From a checkpoint of a small transformer trained on Wikipedia: vocabulary 9340, learned positions.
Each number is 500 + 40 x the weight over the matrix's rms, rounded and kept within 0 to 999. Layers, rows and columns count from 0. Numbers have three digits each.

# layer 5 MLP up, 4608x768, rms 0.0538, rows 2566-2674, columns 128-255
465497560489459499472524525488501448584456548471563476464462518502520548438445566468453547497494515548500534483511403521527442548557494472494502511482506497499493442456551507472544552460484447531430451574527489569429507551614534487449515579550559473471480456513493541567491558516592424530557581463546536472466563534512540588460483466487439458542511500419519527442493503551474524456520
525576537523500492533562493459530521511523489432534532577501543393473507499417486528398553656467518509490486539535440562535541545470495546499518500533524441492524488512603508507553476558504425475499453537450459557475481530517478436450483448474561491509505412426518510524484451424587455419498511472478476499455460543464575460561509549528473521377476517538518540461527489440518452531574
486531430520574458482596429462482504516472534423488511524537526507547509539478489507571506513467500514467452457519526513472539457523518494506484550514508541530453548435479572456513490542484463447519505499484508474547457452495509454469514498537439466451505505538462485516512383509480488504492503469498435540517503471482518557458434576528544519535476444550481455481568515519441461541513
454541464488487578509493556438511543502506544563533533445544512549490533527438490461507561501484471521496533483551502489452493562496452487491462479613467555437523514515538548490551576489478427463439461540525518502554551505436503413527534451480505502549567584504482463518454504626395474486442468493457427463559480487489569489505532450468489546519540479499493514448464484545501518435499
436433483491517480505546442483507442491442493518521488411551554372452477407564545536490560433488468520524523572547510451480439407544486528447514434469548487561476448520462455489411528421434528572445486493463488485503493608468488489497461388520510531465537498542460418528480491577452537533486526498458493461473487449441548512460482525449522539565429462474533568458505553524483468503456
551530540480458514464558441481484507491433525514506478469556518528423541430508538451511490558487484453507467546473531405500478545507538527471517534453500473523492504416555537520438510544494528458532530540465514424487482498501514534495443495508496467482478613477507496482472423496473441511545522532494506537472463458422481449473513503466474510562518449516529476476581500507476446508518
520500481458496582590538474555480550513509549536480502517534478452520494427517454503443508549470561464422512503427559550514528545506493539479481397584484577582543446426491482482468534510495520551504475455467508528558469521523487470476485471472451541474466554432504414542495379509482547523465536483539389452532481446512525516486478523504525486573507576500449503527591486543563459568444
494472449500473545471568407448618498520517548462513592436439442560431430488497549491502434511517527470508463539469473495512519503551504423382452537546510531521448455486478521477536467514504527498481395515525507447469515348470520500527567505513512505521542490539456572498505532486528484468501459498526460430523448507471534543512544441533449510484457502491502440500500505497460454490539
463521453500538547472574449447505481450487486506527462525527495443444441564513504520567500494442517508512505410541535502507526478569522533502528491441496474396519471460544570547450511466498505512487511477605511493445450531526580494468554482506534551539447425458440483517554516524473551544499545496458482482587508438490467511530468544499537452504491459527508571537432558498565534428527
495488454496518531517490535532497528432521509413442516448497503480443529446597486512508562488507537496520527441522457515513463488549415464436521474508450575466465522448526531479446463461538506466574478510508532491570508505528507529525468493600527473449501483541449495470508489484501458480505500512498480528432467459432569508459471554580470510581591463462542451470461484534495494502458
489502512467505502555542499528565572568519445523477463481477531502539498414472508508418490461462542507535438524559537506527497517564469545537505462510473427615479506521478601442536464468544485510484494424501559539483458496489528517533510544488461460443451484521498500521535511484435516427524491552522460519440519529472439592564526470536502486434448512435448478496509494488542471557478
472608484511489518474493489474541501485528512493536370477452567468551519495527520529431517576588509573473494480467487523521485512542587523529566505402483517561490514514534518478501498468433519546474503454513503512519488497478442493540525455444604477525490468522544482476537518528501503544485546510463476493479480550555623500478478481471480404527489510582523543490464480485545508604427
534564414510520502415465504539494512458560505561541474407508497505452544500496476473509453471444442501508498544490488530480477515543493511544478495569485440512530597503457493508455537520494502471508511467543453446547420532506525514538536472532521511516433454451499526490568487490500498535537559437526561490610475454474469412529514512471425572506554491588503469454492514504523523471503
549548495489481523427563518493536482483552550533420518453477487491522505566530493483521495494532529433544478519527524502466496462529518529523495467482501497423495517604473465468449412527467492542547534462534557449500465523500545501521507508507512480479543498507498435550503500516496500470550532485554545508509489454523477402537542488561493471423491482528574574468437516500459517467416
447505526470552555541530539568524535512558479483500508494479486434521435519527570542459581568507504479459541508446481491469495402455496560418529532524477535579490491516505483405547502474446522603488473470555512525522458561474446474530471477540472459521514450535516474427505549453525501521524447476455501567582485508495469466566512475533476598511595404507483425516518452544517430570509
501462509471464499482475541440526464502529478481516481561557498526558457489516525466504502496513469470462450563519484497549478500488551496489401451528437496555577496528519508484405508447415514523542536471461574466470426484526487516528508481494492516607522432503452479543490566523551509519544547544497465420546482554459529425512438495523410487526518491554425551492493527517424549506429
527507466524548481547536416395551446532518490529548558518512474463517516514442479518476487533426469566545521500488443478420480496480463433493554459451492541420560510429451486503473527545483468573520421461530477565498530516524495468509522516550465452530563466499483438493518509470497495496549518569603533532545492467538503434519474534575502530464536467509529490410510530497472463611483
500526466516514416463550606503546539470482578519555505529532431525457453494501486506476579418576543486473515521492498517450537518438537537480517601474427515489473508417539561500433446510546578559569606433495460508431538497518560517479530517489439513481535482452498499491423474507511452505545527500486494534444536473511528518532494445486508397513494468505545483448534542508441508444457
497537516430458522516540502538526447486563452510516486460493517537490592482538458506470492592539534451465606475475507452487472539578530443439513508499503429485560489456491476541513491505448421571568493513425479494449507524500439502449555466487526537462499569549468448588494482536503512572513483522589496488500420545490466504467525513559459496482507514539566532476454564505541529523447
471513525482488468493493515447561512438435570469540490465497407429458485504548466530539455503501586459463556498494580488489502473430486532478502495492554456433582524499526518467499464500565514487457511497500466557458488512457476510550528477482466465506506493555490585443541474515463435562449551399548495476492475520429517504514445548487570576523460573471514535427539473562496487490471
493471491534503537539559499459434473502475484507566500504559472532475431536594490487479525510518487554500458455507457430507501486491547503502557497464539436553474531484475522476532506529517567522487532474477519459513453542469459506548467448442471423436526500510536517474499528473554509477446520463509528517453599472526490505581453532451437509517566476520565527490451527570478541442499
439433445475489512504558490471460505532532505521464490524531432468405548540526494542527531563526517483482418511535473436462444553541491465571447512486476537505502603469486493476543451503489506480570517467578463509530493431518469510540480493458515534542621507470531503484457445458466499467514482452540520512483505498493495568520555499490478498494475480482487503461541532508525455461460
464379488465501360453467503455453462510387557523555539501607548499531563498504472459504503551508455514523480520528520447484461522525501484517490555489450516487588501534535500555571508498523500464531542545469466515496433565501496512516521500567501433460465500523525444472511453447497519432509511470563616488470436447511519483530553530411512461533432488519505483494522464532496479472516
524495575451552499544520546558502497522521510485498482492510522536554451476517498478488501507442533495477529504499548504546505502569534522518518466484503516408500513485456526490518481520456493586475476440590522469609462561482424587460441516461503522499514518584468522555531478409470450466452489476482523421534520463486529505547450567476537575476451515531392500486507511534515485576450
464510479470508525492525480549476508521524480503521439506553486474456426506473500488526487441500483563539505490505506503411474514453553419553493501475505421501459483567436536469566512510456460516545474543510523513535513475496567509532500507523523506486532595470440541540496527499527514509507505540564540472491547479505493463473565471426503521412421513526507442519466500564409484589473
542494476500550523515470494531544493490495382499468482576446537537429512474496495532483534540517527535542538553507553488526495440503499506494528535432570466454517512472507475516520532465573547443603532535474529514422486465458471535534478548482501475555497565519540465520464519481452514535512490466434556554492435570511583507497552507478563466488489575486479554460549466568533562528553
555455499493447558532483471528524516431453561373499568446438448552471507502570490537530519492511452494525564548572507529537465519491556491492449549476454441533540528495484497570474512506482534454482489527529633456531501484452507437466449459461499496553490493472546551535504539534545459504486499522591482493453532487478481521469548546525472527522495534489487489487452496457499556431532
515514538482516587425457516474589523535437433499498497429560507512508464504542531496473561550490518546465531519464484587557424545508519565495494459489472543479531546508431442478502480511433509531496506551526446493443465521586479437489504455531462571514538510506497462434577472533533451460497483543524494533520480514445427437533519510554514534475517542480475395468512435480484479485528
492462522461501503503470562512504570590477509394571620478536511529500454365511425491476509522494494502460482441585448512482489485524495521426455426576481604517491524520475512479485554525582492530478516539484558460484558505483551522519498503546547510475498476499520470465516500501593547487541533426516493498436467392526509499491589477514423472513511503451521494510521586577510479465450
457473549526519475520517456479485481422460537484507467533450534520431445531462493545510506554484488552517478525494532438565515528506490525525486452552492491536527483515508488451437486493516520490495510494481487464455521506519512497484507493476505507476565497563568496532575433544492482439459490479532518573448499499556490483474509481485555473455505500567474515399526526597422597491490
559465531499444526521478466495483456470548479510577491547515502593427510491554504411518584463486524580590498515551524534520443469538472517468468463495502474556502506515439428457537541501427511547472500562572496498490532459464424513438457488500440548529458551494512558510560524477512518472501416432568435471483495520498486527456576490494488601499482492485575492440510488498412510466522
564516463482502470409495430572460467487522504556468527511459499481556450503521469502498518444578535492448491461459527507496593366480474480493491493464512457545455505477542544432479528525479453495487535584539530476526493430549463490439469530381551492508502479481538466526524481526482492498523485573500482610519491534461511464455465534490499536531402572496506538522454503428492505464532
550437548503506601484486513475488518534475492498526539513511513556471504529453562517485523510553486439508500519494550513490526470527522542539565476542503567560525492522525516534508541506492480550498485507486532540473453527567519480422515473561496453458467512480551540424495492447560508480475533507489500517503455509499536394490449580548497526490459473567484604511532505558490530435413
541474469558602539501513500518433432543567494527470539518570496522523498413500438504498603460532518435592522544561482474566470458535492515585410566393456524449540497457459499433491529475438531501519466463493457492421417518497466566569537484502626438505469503519487466545495515455482554510507504460408492573503510446517542563495464472537524472497469486506511599525509525520508434407511
540457448535488459519492513510558395439456469516522507465513458493429519519579438571470452450481444437477422471449524471532500505566507535514463509446471470502563550499431457493537550462447532480467500505441458476424465541502474546499584512554466479494508497463475531516558477518551439607514584564547543469413539508458510483477525481446525519516538494504562558510467588497466530488518
562446477455509474552445568454509509514519529523519524518435560511573482494581445400484515528458474532469500512581493533487557483475431528461553514506525478555498536477564481486480529456452540562436463446505450533394482573503493512562546564551532532554482506485559512450506533509466475479517482496466542512473503535474467543589490507530499514513539470556469521586526483466493515560500
571539489563524506500453475503459425496500444470529517481435479664509508473493515462527485556539536461517512527529546517599548496463485485463489489495451526435518450581464422519511481532527572512508438506488521508493516458571482446531526503475444504516487504528494571499538450482498549465539508514440492504543468491485520522524555523397564522560501530507559432453534484472531517536481
516442506540474588533495563515516500497535539526466457546530522490519514424499525495493516491499516499553486482528526512499515514480491523459591561547432478507501485470458471439460431511469451469558503539462610457445505440465553490513543473551497491445446422544592495496509516468515617520458539502480488437483434480539433496542509463493532486442502509501528432483517503528494525516464
491522475461474461561511515509475505553518507466460538517544574500510431421433519523443536542539470472527532466549560539575520549483471427453486522527520504537466440499518507459478481520497532507426499535471484559519442563561512468501486505495505466441471503514560493518569616462444486464516542473466558439563526478481543585466512525548519508519551525494558496493467470485452499518489
540512414550515491460427505490497448434455584470484467592532486498487485490498540438491510561523505512482493459483525443520499547469474555473472510519454468487496524497496492420506548492499537465463505503533476437530478486486498535425460536521503532520520528507468507533450534511507504506453460459603560499523504553530495472499456539499467506562512475519596474404497532519402561446511
505416544508449526544516544553428545554530489514478473544550509373506570482491603520472503609466561570473515496549521466478581578510538452523480506566472539453482467453541505486501448534551531542590542586470496463456501488543502488512486542498500478430514558548533474474473553416505520503492514500514541510475471462511568559487514491453449489504479532450549524581505520504460516502465
480463598488549480480527510487472526469498473474543593496492529549495589542586456499513490515582456456455479423524483550493559517490478472447467546514453497497542498552479525419489464545469468516545478531537471436521463523568514459532512539480519484536456499479464439560533432469490434475471490453492541452461467572464611547537486505576567504523519506451544463465528491483543572593517
500485485456524516491464459572518459466450450597478466534524463510573491469451508449500462458453483531506524540534498530514447474590510503485478410534488509454474527609492553509477574596467461497513441491501420454512513525477512456473572479487524518507567478444470474524504494474514457438484552500465463540466514543553435562558543484480512511533526552514563496496448510484444502529528
506534494527522571489463482545490470584509515504481523453496491525494498491513539437523518440581437542536473474449477460428487495535537526391502482538458516498462494505445432504447532522518466541458599428513442507540447484431450499414510480507498475439477501501506460484547442569487475557468516496473484451521553523574519447449478491429452508512502533477461467537478519510563553554512
589555457521508545547450457438523497483550545482482471432550545482527469551592495436527489494491483476462558528563486537505569499499454573505560523500466470533536553509485527507541491446522522514474502538515539530604439490453474518476488482491476444538447507479481479526483477462466482497563510462546538466568423549417477486475484515467483531496484554489526526482492504483480408476567
518483478493445545528490503498505507571528433535506474429500483484494457500528479477478519530457451490470482478515406545547455578557574433446568439412498441423425481487442492498521546499486553505500438513526531547413432473551535544492434421447528577500490481542490515528481449518495470592469475546522538488511443557533465501448435466528494472519455550490514461424517492534455470533497
541454430549422507459466499520438527575474527535505516453589519449513549502540467489517489471478512481482503486530544470477475540453471528465566538467508489457572497460504463470529581482499528495580472487518471428454530508503454541487515546413495478504479554493548492549491528511489499493534511493493524562506514450511544537466491458534523484526531512463559468484416424556527465425477
479509463478508431487435482449465524435579453499498486478441464467478513523523518461469523443517469523506477536501432533441461535443575486495463522534469537483432442533463449516529614531462546517525467505496514517567508561538467510499500516464534497511444556488543504458493517455545522455503470510568545473497463394535518534480526541549543472436511461509519500463480509534541533515521
482515456449487575476509485504422518495528512456491544502511530543449478493583464439534457557524536562496552483501511435559441512548448575564538497547494489570472517514498402597549499438537478546432470531519576461494506536485534532484447486455450540531434512490485496467539486529523538516463473519563536525465543495500461560464490479481490582501515535450487502437468551424507555503526
508469506418516510519500496466527547525523518510522506514585472495506521444533452485513548545411504585518561489558487444516464495483537553452425498502496512502513434498522574513600579472604516505521456470532450493482489463518536432460531507523484445594518547570478500523462492560463546445558562493541488523455509506529537482425461564524516465568545528544505535558481519560502523458495
443527473561484539493520460509474477500430511499488516500538540512500512515537483500502534452593504558463543498421507510550487568527534554457541475460522427529537510492502522537487460499516597532422447473572489488464452509544386594435393423470466503508551520531510452483487557497532501484453508521476608540459495457513502406478461487460552493529582490495513499509529438403501525445464
421549500541483523512552477447565493500473494489483606521519524492502518492464554509570459500542467563498508475595557536511499453508580477566481449462476498546496528456505455467566510491487510480484483502534535454431491507520462511523486516535491562527530459472469520458486443482538493451553472555418542448438513517545472523496505436426572488481530528490496561564472519466518491474506
470520461521461530513616508412521547477480557519579456520485500465552439421523509514454535484519459490479482559479483505476535504487538480538557524545542610447444475495491477504513562506435543538464445580517459535460529487538525536484508459460532498472446475566489527454535519439495481468530476564519525571485538412522499431475458576529463459581402553577451529418566513480477454463502
483528408454461477461518470489529544546516441534542495545483464558510531499558528495451524572490451494515471503562550487486547528502476489483551455495487473545510515437426525511561526536505487530482419500476491402553519481533436526527507472574555544480572512506525476550538538500451405503460477521479526477548457509435551478502537471437515504586474424526511531463487533492453450475428
536507487423480484526447508499462520575518557553479454484486522457487480517481497477555518483531492484473432541526542519463484467541559568524521532502479522491517529438461441528534459533508475519525459547520549505512477528539569440533508450536542474579464517469489588466569433500442407487495470481534477530468486519542455551490466476487530520512533528526467546475542509522559541510477
510496471500540490483478436556448568493518546421475575532506445528452534503494546477520479572556528539494476407476448508511512486562553434560511491541478551511577514445428513533450494497484482483467484538478474430414487600462507481531501435585530562581499528503433469542534530468513508498483490475514505478546486491458509424520564468474559494512521489510463489443491579434490503542486
545521503522470495538505506562509423544420552565461491517463532504536526465529522546527523471512468501422514504438460543481559454500552510483508491478594456533476529543443530486514487545534520524530521561518508458619551474491518528460518442485466461533513549555537515473467532514503494504454577445441451388536463460565533524440534474456558486479460527509485543504495495474556509533501
544446531550567447511546441495414516509513400506524463546488608538459563506503581491426491513561534457526499506577444479495556574538455469545523538504432477443468482549477517448454516521541532549601500458444464504453494490562489584517487500431485522529479497515498465461560499524515429566542531505504482495501512533528414487579499452500564487510530545574486494527472478507474491508544
395539493443424576510538489505516483477443533529577484486521539508510496580540537457469506465502529575506513495504551492402474516464504512508479606453451472513434443543520466496448508495492541526449472532446462430494478473494431437480497482464501442522505458462504478484526461573475517466506475481486525528560498490467530440480519449559450500507580476465557437424521487501497481475522
451509575443527515479487494474531467400566486511514531499507458466526513506572525537507519509532499475546479431538482480526557487507529497584474457513518553454554497449558496552426525543459509498591399545480492509590530513459471520470426517483476544531511459522533577512498524484499506486469485464482420497492501492572517526513473474526527503516497500521557568450499470497537525509492
475555528465531538519488472481504475484511467425543532424593564549510543531503482524540501405510489513521524456494501454510431474421423465524538449566573518471486445511500425518504517479577467539517515461479488501504463461504526391510618511549569513490499547506540509553453459494443559548477506522506431510464504512498550531503353427483489538529390502527508505536515472490471512490491
457452516536452543546510589482481471479535389445483504496526480564507447509483526551539520496522503488465552540501484494449502412498561402479546588550418569511529583526546523453574480514518548457549542495457484525453504590465468502473522575536401491498431516518384517505499556523509482485560471485555460528505498480519470521547537488493465446539553538540442541456594419567439532582525
484470498515479492518463506515547593474464503491487559475513527462478567470504482478544519517465510520528513520545489534544551497560486454532562454479531519500468476527516417497460541492464442438517539526461517481438518454490530552554511507536506488495446477451443503538504471462483492541529556437529532435486467521512506413516513574529517456506491540501483431497565490506535566478553
484469426542495501431472576480496504532505430482508471532482527504522541401470570488473513592452494546523543493514502512536486466512407466518510524512477442578542512562479519452555518530478571491467426494464460500534551519538529497437525493561552459513492502469456519437552451500487501509518522509478524520533490441584511537534506549526533569543463458511444514470527519536535553548462
533437451509486549522472454483520417546520448513592590480539448430582539517509514375494511468561436523556484475554474545478559457531439523539482498464486440472483468546554484540467550507436542498620489491525509508523516492471578559587485529515561505454544567466450487467525481423554457529447526485463525461532512497453547509559451616585566505524508388527519436474554532475516494584465
557496524563479566468461520505489476495475454510444463531581524503458439491469519455508474487543480458502539537528497531473547474512516504492507462468522542526422464485602471504531529496499544539503552353440445502568500439464431492494517492522540492511577485538474542473489490460484490507525523468488476503427442446483506526486473449436481527513481488476558520439447487486467542438547
478549552554580550565467470497521468487447480507484543464537532532461557502508456500468513596505500472459512512506495469419538516473411481551514492490484522490500474465470548485510500454519553540500480486488478492510494532482459538446544500480537528454471473478489521533486490506469496490476494534484500472504442495459467493492506571487514576526574496486546483479470502477558423477489
514464588482516485488532519434469546514516524425503489537463488465593517448475555423516527463542414524458539428480562546519485496536442501458533419499543502446553513496572526487496526582521501518483567500477453478494511467556462427466550600521492493500509452519467472503495508465498497486465498478504472565517404484431525610518533591531494501511480432451520544449564526508516434455474
449522504444493483535539495529454519440467512439531545528432510491552546460499535466515495519463501504509518565534477550493566484526458508536459475496510543570548512433458558559453487458443470512495555546503522542500481519471527499437483543445456478492556460502549539491471530511449559510533495452508538540488529475573507426441441551493436527580472561472505487507436491515500470434575
523492495513541478474478531428455473441523514522498478439545417477514524433502460530477557498540537507503526607380547516478520478488433419440544521451550477552537479474517506507537491493539577425471501509467496612508475473400538539470471471438551444489478439545563498510557517465461564495546538499483506473548486579514499491570477455476523394396577574427494515519546536553395507574567
515555557490451502437523467474483474487561464556456475526501500471481475482493495481397527431504539448506559460479559514450489507494505541514401542499471457382577536502482501544541481505496536537562487469588478417480562542500504500512518537529580453545531517486589534522500572506562483458514476478476485419462506458475581450537433426539520510471452455488509531522477548508544539536531
486497475471533504529506468488502461522507549519410516494503510489474508448564450511509538461546486513522500605522516499557468532507531502501528493545484531471500495533549565537481492532455502480525508548516498509512473580448433523443544453530513439549453496519542486578530498493494549485510557423475553517507491534474468498508520374526556470463566504543463494524537479512498551455541
559508443524480528496521502493526442456591452479444555470479496480466401478477495499455478454442465566471557526536496475476556449521437485545535531529412446558513515524525527524431542506510471496510443393428531523522520519514487437436491573474487479477533487530513496524512472494502520486582480439472536494598513478517462543471519572492487521507408548453490451443534506514473538482485
588559517507479509460514554516528466551606444482506491446418543506496543521516499482444468450476459506517420563451540450490497511542533533545536500507517463474459573486508529525450465523576542406536526464476489478440401529529509495545551480513513500490535546561535473505541513570447490524463572515500517494531524456552564466471507487584465416470537445535468443512450412538554545512479
518553490406547523527494501459497521524460494437542486471500444492481561424527555508450433503484513480524474528441439555505538469515480469522515474484458470504494548519479540566441512453496443476498499501496451411567572494421436542457557538496531511491556529484493464517513526427500540511496476533494497581439502467534483437523496459450407438549517520454494560444468527526496550530440
516504497547490545516473480438524463540473562423557553481430557480493475502553573463503481517478560488513509533515567513491498452524492478559474505466486567523548526443452508528551487563504485523447518469471595521475486442474443556429484513562489446506499586530499503536556498461516513591553496535520482557448480561534494554570592573534576468519495522473441502484512491485485506448503
468466515454478498514447533456477552479465525465525520495447532530455539474545456532479479441466509488542443521546588413500434501490511495517518535528516493501556436540512509473545546468515489478505479498513519468473460547479494475437507491505473537524406484496475530526488468543568523400508510451505465525490503546546557511532495538537614514507520452515449501483467498511539516493533
454527460509474556499523517521442524485544457530494460468491449533518495543540486452495547437505537517486473479498442413544480504536527472527552496536473506526559590566505429516460551515573511526475527494594516503547487503505487503502523496564533499478478510486515575513552474443456469462570531500491491474503535528503482474488463508507431606496547487511454524508541613567466522567493
551590494536505540489484413460512475538552461496518537474442495466495471554458523496483451542553526510507507534569544518521471504542487541493477507503519485510467510537495462528529552495541458472458425515449476446500421622525541518425486437491527466490559570411573532444483550543495407533460494466536459448525556440520578450549564530439412528520494481531531505405559538518523422462470
544491462458538481461491474554416473487516535493517570489549480499572580494501556522592498502502482494489483498534433520512462442460475538456549450540498558474474530600552468464526473492540504490490434450598505504519447470501492527502502537484516484476441529476453485462480518466497462457509548495498466516546529411556505471522456491493470542455497497436531472400498449454481549535553
498529489473512452409479475515502453491511490555453498431514461447460486485516471501465506509511463471443552538466537510565503532481414550493491481547511530481461539541494498446546478587482534472566481472514441449436480539465502440519535519411511586507498549550523424552496513552480379502519466440521545448455547528508411520459532461440519527481504555495554576493499454553534525489505
472470499482491487499499538490642494523477470481450518503462517489496572508475435482566523507482475486513481523419425455492519540505530464473451489522512549512562477511543483551498546531496528541532465534510461502486485458541478510487510557492487469528467452515465465486507538528521461520470467448536494471502494454510503460536441482524522524527420490548554562479562539476496522467504
536525500551491528468534448433479466519434454549511458543487555504539521501523488552491434516505458548480484507479459482518504504497534560488477485443536519588564523473456534568538452471529488483550527471503489472460494536517488528504526516489493420400562518487476386524437495525485504560428495544491518495548531499496543549491486464507536487541537503515420511538500481527547485594501
457529463518546473520526510483510483442552509508501499568555528522507450556574566542494543577472509499524569505521519458501492445478536575508554490437492514480449459474487509533504534525427498489535504453537430470512453545466377477480503521532561532493426508473470481502513491441485437502440473562483536576554518496516507439462444527470431575502545556493508537497519547506479456495455
489469492481524472500457460491538485518501506463474603500514572537555497517439445477517486480605501494538452512481535529422481513458444470483485491495501557588484512507509546547524444527502514517544461511446451449490461562470539513517503576508562535506495552501537449485428480444441490506516624449495491453556498523523490490503494480535490541512558483525486522472485567478495450447465
500539459526501491483503500545475480449516509465494483509522493549374446496438541477460533520487503438527496433529510514485520451477512418494509511388535531580511491480469550523478507472537472503467561535416540449476515541488506512506471594482562497476487409514532459455502474516470535477461594493469487561515478482534458474525467571484478577520535482541465521494454571476465510416456
505503466541500525458526457549478438377487463518539479517556463531500514495504502550495506512555456529497492536486493584507512525509527545520499481560514465550501483496541527485462482547434546447495483546546510449458548465509473527465460518499479484497466518471489536554484508463397509504388495505550562526528480456470534478473480552473462470513571463577481473513494513481514527509537
514408461472519515481492470490529588549426479602564509546548541520478581489478536588514529496559590472503480456504540547515524555449510502595553524467492405516532410517564467553494479538554503493584514502503491522425500552533525492485523481536452459501541507523494509516500470539519484480516411514494460574419470528491523493564557447489499550441515540520499529465412486512512430516522
504493502483502541556478486473498464474529534474485478536565449483564447486542548525467530421567492506465468529511470459566502466397542510486465468455519502460527522489481523505489570509394436420473480553542500540492480554474500412567490548452480434410534517474508507528567493497503529478476541431512505515553480573534433433488473465524482484441371495434518471521548435501503519530502
526432383538503531484502584519498570439435495503579580526497575488475548484465562503519569546523564528468426497420617443542546453466596468419545496507450512573469486454583506518522423535473486495519522548431441524551504484571538543527452559454523410460562503515538532472470457485501479570437495499448585428637528537517479454472544510521506534477535600441473484513550398439473553372443
495543527441563526521508508447403467446553473445517470437451590496504471438461552472416521537413513489545519543464482455517491478553499474417480466506529477481518522490522505497519469498477485527491434438535458519518554515463526455494500520515493509476540525511608521518557488557500520474524509490513419504481514553536499530548404498535515495450509539547433552523468518529502430514542
481553479480478535550542460498502441481569444447520489536482496535579562495457514458452500523553510527534450515574515553503437524500527508540457522566500531475490487440430493498499460496380555533578408497479505514433499524471489511523513544383515444595557438461503478453545413486490517509554495481490516480470452524543548496558460457512508474448509494502489475423455522492497471524507
463395541455523556510499519509501465524449505525476404475549457485536553509543433508418485559537403474468489503477538569460514456487529471541482460525505540488519467427516517458467443435512502498531538500551513465527553443491462544436481486480489496519484407534480527497471524473498521471530570521468562458453509478484459588542490486451449522531485545485451486474504563491463446526450
528513520563529459573482527499498499527493536538407463483528514541504533560468510560585445471498510451478465543511505507500534399403533476513543482467450509558531499520492574541472537504435451557557462466479532583493497577443490478509566507448518491523458467500496513491500460511473467400500442510492518430540558526556423535523500447496512457466565412538532499484474439543450507469486
522518474490519475485451465483436453508522540481469509494520483504464469523461547451533508445494529482484450465432540468545494481500467494468444521479452527469482486485432455481527567484484529540521462491556506499519545435414505586513385543542451503495496501468476386491561492463487527414419465560541544522548445490458545437532518458505485525467539446468528509539494452473575506530444
528544487469452476575485528444535521536491515527531492441510525556532554561573554526529556473490604506460467447504533510565499474447475441457503593504433490521461478487492552485447448501522439421503519453499483497490491501441547560508487443477579511561512522492498551526501464417436496507513505527530504467504471429464497543619521508518493527505510526528533495552558504491455497509519
513491489518466519454506529426468482531533448498540497484561472443502554492487473499508508497447529513477408480450503524532435533536526425462513492482446437525505403560494462451497466557507477520514461495470448478492553479438524487490490474465524489483510488442501439534491558524514484555486455560473536488516535486457480515460486561476590474559458466551495489553447474516553461451538
480466506563581496501484490466528552515486529518464546558497562530515506531494462508470460463607517539467642510489508481524522451509503525449513540498493553485521440543458467453484467425490501463494529539452485564480506486480501471478517420527459563445571492555552577522462586528484600502478550433571491543475516554507502437511545500507536498483452524533483498474554548558556444527488
500486562501484525437520523461476510479468532443521495579521575529521535481509464481516466488530503414536517518474509463462558532486470499453431489487487551528534538495434541573519520532463463493497533462468460601474493507478496556519531519546526494453385471497555405494573477530484538498519486466501479479534581499503506432489479552469525480489431518507499427514479527506498507504518
536503510520552502557466489439484478503526520483544465484493504508533504504500505505508437571500521547503480510515453474517498571490473521470505543552490529510500451545497469544524493468503511606429486435494450577509479483461500530538512504505463507532528550492434498443472410503501499445507456496507487480539488534526487491519486488501550434567544490546504457519467510529544470467501
488498521480514554446503567505488501531452566522475451555556459466390579508469473500494587492515520615539467542482462566470605464476511490525458579471513498515517568484484509544519507509462473401519508498491444518471451484534466432442513501449433519470449525479517556591491493514574479504506507493508629518533413557517480509491513485485492556489478551528533475471522528431500485467516
463440557513527501489515531499588423586443480455541488488453522480458551512522497455516537447516516420433548540514506537542509480501497483524601489447516490506451531477530441497505519487486488490475468470498469481445498508417612455502491466453476411438539554517515506529540503580457531488492426507465485446615561521469527602544541568513586420520515491550492556454446495501528574488525
478528533451547513460566515519537465499449451525556497461472497508504549559464558464553512608544562561496509485473521536593448489516492456513495585470489483441472428446463446588518480480553517524530562525548565423495435485553487410507530553597480457540433521500440493500502546556491439429515456500561506491448521428405532486514585525484521505455482514530489536518469390530514522533506
598508449488476523505519481552519476568514566490496463483436486569533479455542544489551434501495482512505606469542524453529450470494474558486473454429554500486442501566585460434527505525508522485510488476526520554540477475452530493409537469499470458475565467491498504471523458558549449501563549453490532536509469570475513547461498503490559491509442549513538503508523471475486567540526
441535443525504498499490578479520490530559490411563517486474539564508512567460461474483529458474572586505503455462503466527481548548424508548546499521489522536507518439511468496500519465445545503554497421586539551470522538423474465420535461544508505504504514468503529547482445546470516424450476439511457500504483559484573443501497532455532481509421546549497525444442473497537541534471
544499520452431506551497512528486471441516486461496491459460518523561469505491458531456547475488466478520449478470459455520544595571624532466451541419462454477498489509510511552520533595446493485470513514493438471468541501538479573440497446447439447501513427472601485441524525554508443439410478530504464485564455455535513498489520502469537507563543564566444462457449510496541513588545
534470486524509472454505464493465433477570509481501444490465550559481483482523474505491426580483508497498538447478502524490439468480446500551516514403503487461502492550437533520529507538435571552545515495465490544499509478516549510502489532506538577526508509510530441515474548403458460542492506483505527514549502532539518508484526500469565488511574510523498477506568503471507483552449
499538488515519582528504496521543528518504514463446536455510557474521564512461580544445556495567493496519506584537473479558506485440518460487545516481477426574531500490564463474478474566555517566464482508509492466565537464460489423499466485469448529511566496532527472479464580502484514483535396430487505415488549536573514485454522411530511443464536471524507498465448525488516474496516
469513469521477410456496444526446474452486474485469552482536559416478502492516530483498535494547458524525490579501522490514413475504448504572539592474499498565483483547564573511489545508515450437465531505537552426503479499551513527441496525481529462498503475572500565504531529491531475383491536487504536508473440433526501553532529459490483470562488490557495509484514495509492427490523